config.toml
n_layer = 15
d_model = 256
n_head = 2
n_kv_head = 2
head_dim = 128
d_mlp = 1024
vocab_size = 8192
activation = "tanh_gelu"
norm = "layernorm"
norm_place = "pre"
norm_eps = 1e-05
positions = "learned"
qk_norm = false
attn_scale = 0.0884
bias = "all"
tie_embeddings = true
parallel_block = false
init = "uniform"
init_std_qkv = 0.0689
init_std_o = 0.0
init_std_up = 0.0689
init_std_down = 0.0
optimizer = "soap_variant"
lr = 0.00531
beta1 = 0.95
beta2 = 0.99
weight_decay = 0.032
lr_head = 0.00844
grad_clip = 1.0
warmup_steps = 200
schedule = "wsd"
decay_fraction = 0.918
decay_shape = "linear"
final_lr_fraction = 0.0
batch_tokens = 262144
seq_len = 512
doc_mask = false
train_tokens = 906800000
steps = 3460
dataset = "wikipedia_en"
Each number is 500 + 40 x the weight over its row's rms, rounded and kept within 0 to 999. Layers, rows and columns count from 0. Numbers have three digits each. The size before them is the row's rms in percent of the matrix's.

# down: layer 12 MLP down (transposed), 1024x256, rms 0.144, rows 974-1020, columns 64-127
# up: layer 12 MLP up, 1024x256, rms 0.146, rows 975-1020, columns 64-127
down974 094:511489536508480500471506558466482501492532492489456521519507515501469432513533510489470518531520511425525489553514407506513582460562443476555553527452567487471533559512481553472506512503538480
up975 095:501578454504476464516444488519470567527510492456528514527494521550395511430476516586478469525489561477484534428436516481533536498461553534452560532445458527539485457542460524534460494465525456
down975 089:513509420446472523482542480462524493484412451563502522516530479426510509512439566450496553553480559415477435537484490486441475533526521483497494529505464496496512559506483521532488535486529552
up976 095:504506435455473445442477418558516466505531403528521520467518505443484475472515508469465453503534520501557450469489529533474465527523487486496518509493460463452533514486503510552407489535546490
down976 096:569463465476487562490536521460464557502473519442492464478434537501503541480530475512536565498455436517506546495485559561483494550455533488491461524513503500557487546510491426485550502465484523
up977 102:500468530410530502477565496554472541535510573534499450472531570481472519535496420451531460517526550545486494491439484554484539462534510534453463477483512460538529547475507515426555520475486550
down977 102:548525480521498472500471447488576463463612515467495490515456495489470445549525513544458484484441538422536571565563492466499533512507578387474581592484436507438507484494544451481445519473501453
up978 099:460442504507504544491522501478530519547491545484561492481550507521525466476513487473508462527526570531488484514542544458516533500550496500475503492425475510461451464548563477495461466529521552
down978 111:473524515519489514494486542498487544522526541458410458536458530507477508444462507536471497532462519515533402433454484449457479470500369539533560525534547429491538455471463480488525539542510491
up979 097:481481542519487458567573514502487477432497539482538504418460482503445491555548473465552450566485480493477528524472449505491464524467458478447496500544480469519463495481522516564464468547498483
down979 101:443537459495516470524493499491494590558491491460384534467525508502466572515524502517520470488558510469474530527562560476511466539482460467482487508450505459484462497503504454546531503505494487
up980 097:512433465499455556505529474520473558482532549557544439544458432544550530473476441447539510520510520581467499497532515471513465492488523501490444504476547524448531429541521509481448504418513525
down980 099:503461552502508490458419443575501502499466472440486441510469494429496475480519486463601555475514464521503497433443501472505553516543532545553487428499545492528532529485501520520491510472510402
up981 107:471567512498522599542450541557520453532555562477522509467514499440506511518454519484443557561438460547492501524469493489572541450592445547468503454498406446451486485422544531452507504491553493
down981 105:504461504530470479478485492527457536519480456526531505548448442515490530552476423513410501465464475523446422504493483470480538508501536526463469461568457450458563536451581452531560500492506545
up982 093:462553527447454539492433558519453504554575522515534537445514448442479555474469552485504543516524512473458478458535435484566535501417455600469534431503495490438483461507502441492458499424491488
down982 090:506471496530519482507531523502503543529520457493552500455521513487547440521462497500483529484499425507473538575539527470423473574626439446515443502442607491500446451561553510509435506498487445
up983 105:550452520484510461424484502513471504460452540555413498484502409552536508619516458488522475590444441510480474476557455439454498527551489571524482585477537509526443550488513515527463549461506575
down983 105:525461444508487519480460558498535471505497483482520533516520517531485518498510505478560555485503558541541480491502476569499552491465450493534481496524514491457528469549424447503497537580504484
up984 097:523531458505558553509414513480513463497444506485455491547457545429454456504514469519496498560494469524478473508535509514528554559497481484507483543517504516534575479501514527512482502493501534
down984 102:502439480573457555443478498469478466469537509520583549515505480473467551523521476500450512534516514448526437458502473492498462532522477470509505429553481522495422551451492524497499505487459484
up985 093:480540506477529462443469478469470457472528483476474496489556555491483487515450383498485482482453468528452544527485452477471501564480499495452492485531475455458407527468523507521589454544509497
down985 082:523503399488487464538456471478508499495478544465499595513494495537499436421511493489497577532553491507535547434447478460489429473529535494446519495457504530515493460543508405481544517480507448
up986 104:519472525458557447531426439513545511420541420461507475468531460424523415447525507559421508516480532493457535533508459442500560422485487579478464526501460523469476535482490563529488518521531438
down986 107:487499443511485560482508542510498416505438538532433547544534507499508490507501544467485526439483539459450505562518494581490475468509527477491469458450467573568395499490482548410486570460580490
up987 093:520542542545569525477469480523496557435483523439528402545462510496439526508487519474538464497497487505501509473560474446510575516496540545492478502507506457519422490566483477487563532453549500
down987 082:506447490479481507532450426527502559572512459497483471547498490585479440489548531547427520530436495506476467496439521521519493504475464430508537457496451520534521503492445460469516489533487514
up988 099:514517427490456520466590495510542459472381495428507528433598512525516513461447549501469575488508528465560544511519497483498513448528518567578511501463572479501465458512513551475533432465519473
down988 096:538508473468401499503487542514521494472462487444533520475571534423543570582497537559538508537453522545450459486552465515439528518557492492454459523479472507544490555478532472544515436480534500
up989 100:491465537543513455491498491499589406506470470496424465487534508504525529519534578501493440507568436548494556491506448490521427438495530507529511441486570482505483521501556518493429506498499516
down989 110:578497478486447447574477572468463518543458538524547561513501507516438480481564455476470452525476564570532519477561547474508474503516511456519463501464579513487441482540510584521556472465513463
up990 108:523475439440452555533510466486470473470474554517501494482414436573461530464514531469503467513491495519470506498526486524557467497455427456539477546454441530526559467477504482511452462469537503
down990 108:428529523495484534506486565539541463516505478548506472554474546450504445525489454477522458509538518502427481491488441522456517456466508426518580544530518471543496508429535505569561539460514592
up991 102:438465492475514410494505471487526550446520457432521493541510542531518542505537522513488513489419464574523539493511467555508496521527506480509526483491553495504478507561537496511487478448487502
down991 102:488494485512438514499508627445514446479509452534470537426509482444488521547534484511540499489527392511464508448533519558571484508440458518476474564557463507577459599489509504474424527497529540
up992 099:471515512513428440486481543530498475485550491434511490541516519550518556485526525538481557500525610478494500522532617426452496575449512450567573492524558507444519453515451554480490506443464426
down992 092:474481509494520530542465585499479541467494519504537622574533452549479505506493434492451507523552554469569546447481466533490495510506414501474483567454448559470496526542464557526537521511506473
up993 094:526485453541556478447468512511526475470474483544539514511549534489529493450435509514551540531511511446520545519525551454541521466446564566500529563540463526559500530511470552561525506536512416
down993 097:537497521451433485497539538530475510468566534515482505528455487485506461571470496515597504498484410584553447548504541527551482515510494450465552535554509498559456490554532499474518503541536482
up994 104:559529443544470529545421538440496461526398522494429473448500521502478503510403522569462484460549466538515514517462472580493510424506520533456547497468442491484462548519543528460468522420523572
down994 102:475539568475505472493546518520515486425534519443391500550510481490432535496530509474423536530461501494515458457457495509459535436458541543535486542550510444490513538476439451563470500534467475
up995 101:493472503425535507461505503481435465516485512532456496519544512477517459534530517492586566482486552428583526469570529481487572484506494446549473498569519508534505504510498520506490483524489532
down995 099:482568547467473461519515499468518587466458481449477541454458523458502597472488506456540499483554511478494487507437504517508461515495537488562492523471489501493506475548465491510555510503490559
up996 106:424461479510464422561395596478507569540501503440573505523505520533511533563524445539480493451489544565486508516433440487508470497509472533463486479459503519544510494485539530479568481451500525
down996 101:499567530488526493459550451544461496510542486537416458463516494575532378499439537496501436468518494433554558552495483541474508510486523481533562470475521515564530547487431523526506492511478481
up997 094:399508463507531468496508492473449492589541469508453512535541581562502520504474516564527559435506547526434485519473469475442541507503500521457464488445518523500523468504529487480476554418525472
down997 094:481549528482490431517501483425501456530484509542519532465503494526561515570497523440521558551567482445578507549520553416491440566472513563505507478484508524505492513558486492516468458529467558
up998 094:573450481521550481514484520563521487539554485439531458475477482480479507494494497547523394525520463546482602513442486532476513521524492539437519508458493505556518523527455529517458561526487472
down998 095:517525493540479443494518490470562422511481527514449553510512510460451420464443480437437490479451497470441472470504469496513480477510509493444506525443453532519449464498490533499475514486504600
up999 097:527505501493524491518445461466504488449438549528464527467423478532525447556532523483459469469441569586584465524511478471518539504470541567436495592533487528518505464554543497496438506470576517
down999 084:532499510417505508439589564535485485564513501506496488492564460414506510535477457454523549502569542465485569459492504532532507568494496504507498435392486535509513475459494570460435485507482504
up1000 095:491569482506588569429507493517488520529512568579477488491539482567541512542489502503444489518483463498482449454525500462507493550508562504421535500526492485475455540508554509452567521526461442
down1000 096:513381510507476451509503517534454480544468551554504529499491426601439483495412501530569579594466509503517484585456544476440501498486480473525462459421497515519538501569470465515520509514560583
up1001 096:435518459535502512454528483505449509506514519518529469446506470467499507512472537516466540541501534417486461495494466512499520463537430503513478463533527431524487450582481491501521502534451470
down1001 104:535543535489454520488479506533498563518490491530473538520473435467507546497456587447557527594529525519523480441445477499497537567515498525503497492436441492547478457484483420454568511534490548
up1002 106:484482532459527528577555437437491459463525566496561591481513415526501471479449501498494496453484505476546530484510494494477528470526507480526520504509514572497436451590446514587457529431518504
down1002 102:500541494536518521462470449559474453546545525529476484532552515473453515556565505509433522469436412401500518509510507551581482475556507527536582462577468556516437473499449454605468466484527469
up1003 095:546431518494521494434462561510568514447484512506519549430482531504511449538498455469479503506463545504495556540529496483584400504534531445538454578490563527479436486511494425517509491507516479
down1003 101:526505549461544515511552454452483532572494550529503484589471441448494610454523495458540433505513501520538438429511482502468538545475520520537555452519452538538547508443469516522517520494551456
up1004 100:463479490439473457482507528530475486530535493481459447500487506581453550491579525464548461517470471534491497511467513501462532512469455483528509519512542481466477484509473490475505490477437502
down1004 093:494466498565481517523479518510544510527438546504560459501501509533455423521581527467471524514537531518497455584538523507481471514502553576503439533590510511475496499491440495532476530429458516
up1005 099:596523510486553431575572460501446489541506506545551510446527445484464487491457488484543482497521505482495503576431607485563476499480499478535501454472430533554431474488490437506458527551538494
down1005 098:428508455533374510508540510504463483460458531540454410446496534472472567518538517482495537544546553455509483498543459522464409484450502504457448484475447528494539551416456552506521538511508532
up1006 097:468526503515471541578482475543509466499462485512590570491470522587498500494490543452455525451496533524522519466492528540494476497451463539511492476425425472455485562506519570618457496446509474
down1006 099:551484534504459439526455489512512509541532546450439492444512492582501503534543458533463528593526498469411460508471492477441544555498473576496507549498464493453504523527487460518489469493491462
up1007 103:547535501478451509488510561489485445514533543535541470536509538469498490525536442561545500496468551495535543457482501533527509528525449498500486499458511467482513487439501504482511502475477451
down1007 110:560415447555420458467494485513519457515436529516499521416457499534527486453532507518464512454530496556541493449478449502443490530476495524478528499468472505400560468484511544514525449494464550
up1008 096:536557460468495569603513578531499478453537623452547488504519522528564436485499493485570546516510484537413475554596543437443513502560547517495456495465437515506460392493588544471485517495534493
down1008 105:524538581497499464448482446512520484527551502594597517418436508468455559479486514494440489464525466562515545474486562484569437467520558580475510525533513469475565503505487458565437560504511522
up1009 104:530482540431521575509454516551479456601517500478523550487543494496548437532503487482414541544490487467537500554458515452510479485481528488518468506512447526461444495553552480471483528507520516
down1009 101:426467415497421535444495469471492472479537446516500556521460494454573531513450468525532493467523494491473526480562444554484486459532479512482469578474503599469476564505522517520486513481450473
up1010 100:577483505489455504537497512452527511482476482563511462554457547452540501508521518496501442504455491412520525447392458570490477465470496492454493522452542428487457490500611485546542487490544499
down1010 105:508472523588580484435511508486494507573492504490480477516501510522458523514493483579480544429490485518499471524577474489485583460528511540533559469480513539507446478532532487502504500462501578
up1011 098:566460496480449474511531499492523487528498492517468470551476501462540539525466439487541477490449388458451534493448478485519522447431453550477444472493543478549503490481515445565515602498489455
down1011 108:549546534518576614433465508507460507550480499540553492488558474556485502528529515487451462525499509465546424484506471473483453585479490513530483456444404498501550485576439507493533445485540503
up1012 097:516446518484492504482504563495515490434453507490507558507514526533479491550505480495460511542501518509468505497599470504493452489539509526481443453444466448535427520514522447469484498498520447
down1012 097:481501524540511531411417521561518448512503541469558545493466454520550556462548548569479557553477469467485504460454484505506458428490495473469479467479499471403465531494501540446465452555512423
up1013 103:499503488474550518535500504471461478512520486578516523560520565495524501574475480441541564499443502507559510502516487495526424439496480479550468524522499491477555401543476477501468533545499477
down1013 109:458501507499525479507490500438494498446485457484447460435444474499520564513531513437424474485510512462501490539530544582476412466489471504526426503580541453546514525526486483512521477537522535
up1014 099:411562473506466570466446510567471471528489513535534536550517477535539454595473529487534523521553512477495545514526441542470555531470511411492536455448527528475564521484536524499577492542427456
down1014 107:506507533508504471518536493491531566508542473490595587444483544542512562449478583495493473491426495481540467552486502535544521478558494498499483544535509498499434454544533521460493449488518546
up1015 102:541516556446519544475541537509466524444546536529523405509494514579522508479521512485519496504491513506476597496495477488518500591598447530505513534467450549499497479515548526481514520557498536
down1015 105:490527556515443454579516456455471474602523481467522534419561501428489490482512480445537410473470493472543475442507456476565494468494443489519470497481480435535563534521510462576473485461527521
up1016 097:482472494543474480424466486537504483546521434506474642529542528490504490540465501466512447443502463509495557471498439500463494506472500529544532419485520451543527483488489522508446482526564484
down1016 091:526561498517463502489491464455491450550527544517417466440436538400537450537531511506513561559476444491564501537473535549499484532502456475519422503511593566512515439449551522460522528548498490
up1017 092:534443471490494490476529530555480554489511577439470471450490484503528509477514546549526485502570461455515467559518431496489550491464475593482517474478544494517571527544458518483461460446384535
down1017 096:441553502545509495464510476463513571570526488456547518456474468524548487489507476495489473425435484583563485525507558489481499578513539486507521538542466552502455492462559515472598463566498508
up1018 101:442533464582474464519505498474497499514548527480499482485556548437454531528454425545528578486548521496495441473548534522497497426504502402523570511459517486456533481554430435511437519567482520
down1018 100:497446508470509474563547458543494538394517508463499484461526505431478510470435528438513443551454474477497494501518524442542500500503502542483465579525570490473486561536486535474538527436507570
up1019 096:521484453494544492494521491502484463510505502480497523459439534503431470475517413584469441494543503433492502499606446579506449432484499469559472501530480476509437530564541450437477467525519540
down1019 095:497485467537431522484504496450503501530477506552528493436472497453454477468508550512512529580524453532535535528450483483506459535519512498495500518446518536424499480515449546558552483508482472
up1020 103:462496504531438531499455539501551507440528489484507464530460570568498535468595474502447462525482529490502492492524539519492463450412572496502472487446488469455431487581522501468496451563545461
down1020 106:509424468521477532492500495438542567523541484498534491455504524471493439496533472526589485453509443513489532577461549554542432488473437501490480510536508485512456620495455401520477485457497566